config = dict(
    n_layer=19,
    d_model=128,
    n_head=2,
    n_kv_head=2,
    head_dim=64,
    d_mlp=512,
    vocab_size=3080,
    activation='tanh_gelu',
    norm='layernorm',
    norm_place='pre',
    norm_eps=1e-05,
    positions='learned',
    qk_norm=False,
    attn_scale=0.125,
    bias='all',
    tie_embeddings=True,
    parallel_block=False,
    init='orth',
    init_std_qkv=0.0372,
    init_std_o=0.00604,
    init_std_up=0.0372,
    init_std_down=0.00302,
    optimizer='muon_variant',
    lr=0.00195,
    beta1=0.9,
    weight_decay=0.095,
    lr_head=0.00893,
    grad_clip=0.5,
    warmup_steps=200,
    schedule='wsd',
    decay_fraction=0.37,
    decay_shape='pow',
    final_lr_fraction=0.0,
    batch_tokens=16384,
    seq_len=1024,
    doc_mask=False,
    z_loss=0.0001,
    train_tokens=167000000,
    steps=10193,
    dataset='wikipedia_en',
)
Each number is 128 + 32 x the weight over its row's rms, rounded and kept within 0 to 255. Layers, rows and columns count from 0. Numbers have three digits each. The size before them is the row's rms in percent of the matrix's.

# q: layer 3 attention query, 128x128, rms 0.056, rows 0-46, columns 0-63
# k: layer 3 attention key, 128x128, rms 0.0503, rows 0-45, columns 0-63
q0 064:107162119106103133192136066131163144156150091094101109128171092130110145198065079117126159108131202077108134079133091113117139147145094124113143091121134150121087170111075143095134148127131097
k0 073:082117155172102187146127198102139094133077162146125115173102148100131088096116125143157125103180096126117115093114102148179128123121160111098124152120117197144166175165150164080117135113148215
q1 055:125115081125150106157133139159124118076090150133124157140127167141083093118137163154182185110140130125163139120162121180099071124117176129136062206162146066155144136158118111080166098134084158
k1 054:099094182161159138083135097121101119143152124123167123129129102132117173151157093166157131143061147160101127099158146097116127128127143086181167082159133114096154059115218068134137104158194079
q2 089:095045167149116139126146137080081113128108175116100108091132138112088110127126091184157127122063186099116174169095141131112154091144126147130128161115132134121163120159116076122152141100156106
k2 075:180171124115163138142117158128175122107121119104125058087098124182118143123095116123081162114170099151138100124106117148161143143100127097116150121094156141171047166122087155146069180171118105
q3 139:115129165146064146110177149162182102161127094200129093221150091149144150119153175155088110119138106096109111131198110108163150143095107154087099129144177121112137068163088161118142108156187218
k3 088:121139111123115104106097113213095155076109133166144182139159124112136074138169124131100131150123142117155162115058139095127128166112101153171114076130099077125153172102128110090103052127063061
q4 102:196181106191129161091175113131154154093129154157098189207083118141127188123109094143074128182172140069102117108120156093148116121117147145121147090109085123133112152124085168124126147173094197
k4 073:097076114115086115148114173171142140133070058183115074116176117137178121127210070139123140079127113165102172135145145130092131160095153120126082083147130053133158069148130171092101073126152123
q5 102:190166172122140109111122135123122137137169128103105117063136170127076122156131176115146091078102190107155041103127104141110172151136123095118151184132070122166168199078174049146102130142131112
k5 080:109124086129131133129119122077161128149145139110109128162171106113107128097092142149122138116135109135115182151103139128099098122189150202101189156142119116133063109173121186104174176138148159
q6 109:134130151102145173037137109125139157142121167135126176216099061155107133090102159089127123113172169106125194099156117076130155129142081060155100144076046126128053165099147219091141141110133158
k6 086:149140092111091115113121190153159105134122142159107101163192150080219104126201122112110125144104119084168033158129132135094099111107135161095180136160134084177192168165115122167103097169102162
q7 088:128136192139143166099129151080123088124150102108104092169114069175102137135113144129108068136163125119139149098118150093118149117098089108141157090080148137182075095152158129146161155107099179
k7 092:176120105131128148106128180162182163084061128164121214173145161134222146127148176141050129165143155121094109175127125121134108113128148189142118107142159110112157117120140170123097091125111136
q8 064:104116107130176133139050141198085165158126132157159130099109126098120173097195136125128178099118148162131156056154103122126111142084069121092117143143132130154166094089127139114086123161196108
k8 068:174109143098111107133159167071074102069119105052158106093095083170042134167130155106162053096168163119142133159095155171097150121105168156143099132163126116132117135133167040141141144099079079
q9 077:144130202096114133150077098096123113101112164145103153039151171134082111155129125105147093139111124142107142146068151141133181134124150114054149194122117130147156145088086149223138137146109106
k9 073:121170099128128124148172101095136129146163109053154145113118138131120168102116126168155163142104123179134111153123077122125160168097142176139145116104175126151154206111117068054138186136147145
q10 096:150176128111117124123103085109098088150192099078109170123096112098021154175119097106143184140098123155172134129090116185165097109086184163134123146115096175129102117121126077149110164175098125
k10 082:088125113118111137118120134049152191093102121090121108146134110105140124123080099131163102125115057070097129093141112146142078165177082144140113082097195066117119105131151105123139147115133200
q11 082:128138149067079141151109089149092204152088163178100112216086160120191122150118148086124068132087120112164131103144063092115096130085131119112137082132069127135138139174068173153134079069135118
k11 076:118109076164138100114144122174129075106110117118143180085170165122089124117169119139141131101131126144113098182161171136223143119106124141113146149114177174122216095080176082061107089152136108
q12 074:134104107158098118132150134151094095107140109141130114142178123166157160124135086181100145148090162103172152163141147141155107112137135075155146160171135123113103127137086099174178080131068060
k12 077:067129139142154102133139091138089087173133115116127153015070154131070089139110146143175098090129128219130103157129082134162119154149165162126113113109142148086145129094119091117090204146176131
q13 102:131113112129082128045116185146107108106056093178123125158135112158158101097161124121192104096063093120180163173129142141130142078149130084101095133144086085091141159104129145122086083130144092
k13 094:125152090151190145170123110146136113120169089098141140074117088136073126123163093164124173079076105166121061195106120111142107099129131099113133147126127150140236137147092059115139112134169089
q14 062:166110103161138119138124201139160098139083115152128102125085129112159133135160173126117145091063096147079155146121116095137122069074166146098109122119112066099169058147118098109071137129112126
k14 069:160144128114104064123142101115085096136165168107140132094101130177091060148057112079155118148139149142124165154150136141150118151178097107077109156165153133129110137135098096113102152123172113
q15 086:120172136137178183081129154192152192123143109131128117194083076156131133127143063050162111096130126100111195108130181086132094156131123138201089113067102081144096118092196136104100134153075180
k15 070:146106106124108071101122151168143192114116108139144145139122163117174154152193127121099108174121123132147052114159132140111133113092069115092147134181132133100123094132076206114155079069177101
q16 103:169089123106112104156149113143086153146141054116165105044125078093097106107147072097138139151133156123153115164101176181115104087155124120112147179146162118148184179154072095135121087106201058
k16 096:128098162117162081153066109128101084162140146046135164066111150125081111082066160100132129092101162162144159142135137149125170143135101128175115126098124125148108123143176100147132178119104105
q17 074:119089128104085150144138071134075131158130135117161121121151101192094190178094076112140080122120166101092209170137150117051154123174131115073156124108122153050148143114185145131157131137104084
k17 070:176125124121176121095164154065156119124138123062094084057134176101121087083114110146118136170134095168088063109096144197200117133067137129103130137060140127172104094136073127148094142131152172
q18 099:122172107078179163159131114085117137128150174114097112167075155123101111105064153103091118149133140070158120090146105121123143130082077128180169115141169132167100098172131152106106123140147189
k18 085:152079128157102137090125142169160151152093121158158165172143107147167144096177165178097099116157108109112186130151136038123139128143094132142114100126104061136161133127154171124109100097067121
q19 094:138127106121091154131129159093166101126089104047128107097140203115112169149166115116163163155114154190104145128109136123133155130068101132102146135114124173161116176143063103135116132159142129
k19 091:104171177120098170154122089110129130140147113186127147135109049131177168127053093050118129121141139095113114112152125115122148152142146136174119113133178123063130115089198205133161170086157162
q20 078:144156130171100149179146140149125043136158135125123146136058079083088185116170229082112149109142147097098107113102142159117127120095133129132134085132151136146122113154111126111144143155123117
k20 079:126111153087123142078071172126116122129115141165139118180156150151155085110104087171111059135154215118153108097130109083134135117176166156134127119172079093165117134126123161125131133119115141
q21 096:073136115138062119099135166151202102120076147156115148203151088134123124132168168159151177162116153115099119136113106076152102129172116122136118058142093128198118119144102145051149109154085171
k21 083:115157143175124143107153104174078126101080140172092105102104119117167134112083112090111173085133119066145147128148093105090110133086114103141089150116146128124179162162134130182107106112194068
q22 087:213057130129131170105109169104136083124118080150106184197124168144120153124122160085150176157125123110087132095141132166126123127116142126099154159109155110157132113145095191145125115192126178
k22 078:088132130121104122122128128171139198129071125180150117139122101091163135131196170220071115099152080141186108137126135091140124092124113124154102125165125099162147104125124132119144096089167117
q23 105:158161120127214176120120116084096058171113103110146144050116161106134106113106113102139152084132108136105155139134138141156146153152153113132177147127163175122050127134089081100137155133108129
k23 087:152102148138046085133177136098144117136168143139092114169127123181094163135127103101115089174174133123170132104115136106076134112088103122177077114096121082137092127119144167114160144130156190
q24 087:098138098094180137158114137119134106207169103074105115128062194123077120079101086126131106140121127137085134098143124092166153095115119105077138127107141131135077107126156074128123176102076131
k24 090:110133109121155185127076133101159087136150129173106120183121043141152128166112179191113166192170045099162125139134110149154120111183154154092110102152112110170093104136071180102134154134154202
q25 067:141097142149195120102138097108107166099163157093134152123090109061138191111136144120111148121185172136121158039114147197128157130200172159123089113148136115095109122135128128109127168116091118
k25 071:163092131140101179164077189111177119141143112118114129127138134153121114108161044146098132125139139131125141140113130063100136123095133083076128149119164128215109138119081135119122177188077215
q26 074:115151140133135138122110137173116042141098121150154124147120154197135171166136085077147056126145163130154142130160168121109173160161121078144148090153119177185170146154057186146124074107089186
k26 066:109104148164162068149157073141124154136163138145137127120127066074124120118150172123108125123079082150149115178186118106097104089166141120145075187143192079139160106091190053113149150077155102
q27 074:101110169124154111140159161114102154134125160146148082140030106109170161125168091196140107143134120136129143151186121169082140142108103073143104106196097129187165147142114112104127109137131128
k27 072:112110099105147115149133043086172088171145097110140142167119108116062116125080126099161166104116123115129133158064159111131097118104136137124197144070122157132064088170099155195151146145161092
q28 094:119092133146198114179101131111115090121168134120139103072130143114113097086149100175171133066068159153100142138054183197120125171161168117152129126127122132153154112125143129156130136136134132
k28 083:149127147132100166108118124077168127113138142079087160128136139100065152177058150146130121172154116116125131108130106157105124100141129156103101128143149121119065142149122075091118181085120153
q29 078:128097099146114116089135119160120082139106155188125142130067074108215170111158090066164170162179124148138182144142143094058135181081104083163066121114142097116101130133089190076065137166119162
k29 069:076130135085145103119148152169127134087152101131172107164121143105115128115144128139078157109093079109166043139073121162164105103158182146123148115129121139141150118132165106214183054058161096
q30 105:128163142124114171096132106114116163168110095135082113153127158116133100150119071151126101130207087078111169087179170120095100129121142128119149130136125061091113084149135142065142170124164156
k30 087:165096087116101118132115087221167099127078137145157099184173109152129117130197122123097189115108148109111080099113122145135125160095127083124110092154136085174130146130111143139070030150124135
q31 091:142093157114137158124119074127080083132164128084141132110157168078091154102097123093108111109091147141164107145159102124123147154148095175112123179141132136105117173149109114165148128127205082
k31 079:151104164136199125127149182075083189094120149073137134130074083119121139113102187159125143152157165118143164129106151154124171079121122095167124143183114153164111137120157174122158197114098121
q32 096:049132101169120141103143153184183133150105046133162104110125183173087094128125136151140137070066142142124198153154112114130117164139134159182069161182164113112170102123153115114115077168108124
k32 085:162139144096112101172159085103078089141107140117124150106146112137116126164156096117130111151099129123093126146052157133112141103153107112124133131102111125133164122134147110112139157091166059
q33 070:102117115107089093156151133099112077112092128087152126110143097089148122146060145112149172141113108142134188140103122185135138145106114101156120123095097153184104164168089108134133138105150158
k33 070:113147146173132172123115085085141146144168175173099110097090146109158138119090098075180078146165127122122107093148082099165121168121128097117166102134137168108095095076145145171145198132119121
q34 098:119153182152115134080125170082117063124185112075096137104137123160086189063114154120166102109124139129092130168090073120126178160168108079139174109098127128126117188168146079108128166133115040
k34 077:140115085104149103157123086068154143100141145116156081115086059098126103173090150141071148119138120137148125121107148145155086109127147138143143173129157209132089126127114180146147158143148195
q35 054:154144162155172181175119117155093099150162140094153133109161141121118119178191069098147104089131078114154094135165152170152130154112161198121128124173102154123148161147117138126148114169121142
k35 056:180095085138166131065189102103148163114130140091114114118150157127101136101057162124091092147169158115122165114132080129136131125204105088142160148160140130102079154122128116134153165100142150
q36 093:097091079120132047123102128131106109084125064096132112055136112152061091132117074143131171071154174097153141167111127132132085148192113135109088166148106168116120138131091105071117106103167111
k36 086:159108139156137121160192140116084111145125178089111134101091147157107146131051139119142088133078083155101113089115128165157148110093121105124200105146165142082147127131146071200155196137190119
q37 069:128110140146175149129132127119128090134115106072097154109181092116099125159095145140162157124145131109135080059150111136139180160131085132181134073101121123157084188122132077091068169104110132
k37 075:163139069150131106089130127098141211102119138129133164209121113170166129123142146119092086131139103107111120154136122103074147110120137133139150173193106186108183104186146153145164130121155117
q38 090:123086174118061162095127146136134093157110112159126113120103145074211165079204108119073139131157140101115106115131150055123108141091100117151129089114128121194125086134128141124135129087129142
k38 073:113107105113160115128102116220118140104124110171112152133154115166115161115117161111111139136135103102160181153111108119097118104156154172164088136155119069106109176155169168170126044149128089
q39 058:112136150154155076107156053158093077087073115123164129106166138122149088156169150187091080092110174115123124173165168104130174082120118104160139147220219121150140110088148153088137094118163171
k39 055:153107167113133147124106192174129153132169136195150144093084169143102148135163135059128118154179179169135130096140140113086095201160185138114102143111149062085133137125142170146115115083141089
q40 054:115081152124125115156155120150167045102154091124098141106098132111107115107133111103098081183043062133155109114090066118117127133120143121114111087128141123148116104109134099157128139078152092
k40 051:098130085125119072149125060097113099156102151117118142149114146138133155105150118172111177078146117165130123156161180130150105118136072108164095128148107129117111154133134154109093143184094173
q41 118:099154136127150101092099078061122192149140153115096137191154168084116068139174134134113151153162181111114134113106154143078100132090115089198160154092095118148111110119170155119112123135145172
k41 109:157100117118079198099162150195144101083073120172092104184155117153185152077145122106053096124098098107137131131155142079102138095128103200134156091156127044151155096165126152128137043112119165
q42 122:132060133090105089169171177131091122081089100167124164158153134178177149189113136141110115117134137060109100186157117105153115103133138125136101131163116081048146126103180173138112072131097110
k42 096:108190124143134142147068107165138123170170122098162126066113113111087131062178126113181147114132139168134176145127115115147146172146142108069128130152139156181199122125100115152106092076145079
q43 102:162127141146161157135137096033089095156160136068119089106108106095112160172094170137100141103133108132122085034199127141166117127113104078171168156129151121163089140105145128096147190155100157
k43 098:126129148098121151091101130150181132110093134155139161239110125109163138067125113083109095199176077092110103121154126133149102118071117153112145092120127147142105104136122214122102147136165159
q44 086:077143160167151169145141109114117099137159142140099146158077135088134175075068137106155112145159120142130134055121152128153168141099105124217125123101144101183089139123164163121139162108099152
k44 080:162112088111103178100092175144168191113108133152148174191169106162170132147201143104049127188183141096112119141174099072072162119150147094082074100164135168119156133135114150111110107136139165
q45 057:138172092146203175095104135119073211085125203087093104082126107163124142134109095163116151132146138120095166082136112155155125158167094108083133144147143209103149134133102127150112128167149127
k45 064:130103153071097140203135112082182119135118097080126108135123155110100171124126125128153103129127189131144141105099157138100110115146131117112150085126068037179157166121188114121123126113080181
q46 092:130149094147096166143174143180154146157087121213140100101138055114168101133191107096082115167115152161140101146137149062153085141093143137181074071172087090122127140122122170052086174141103113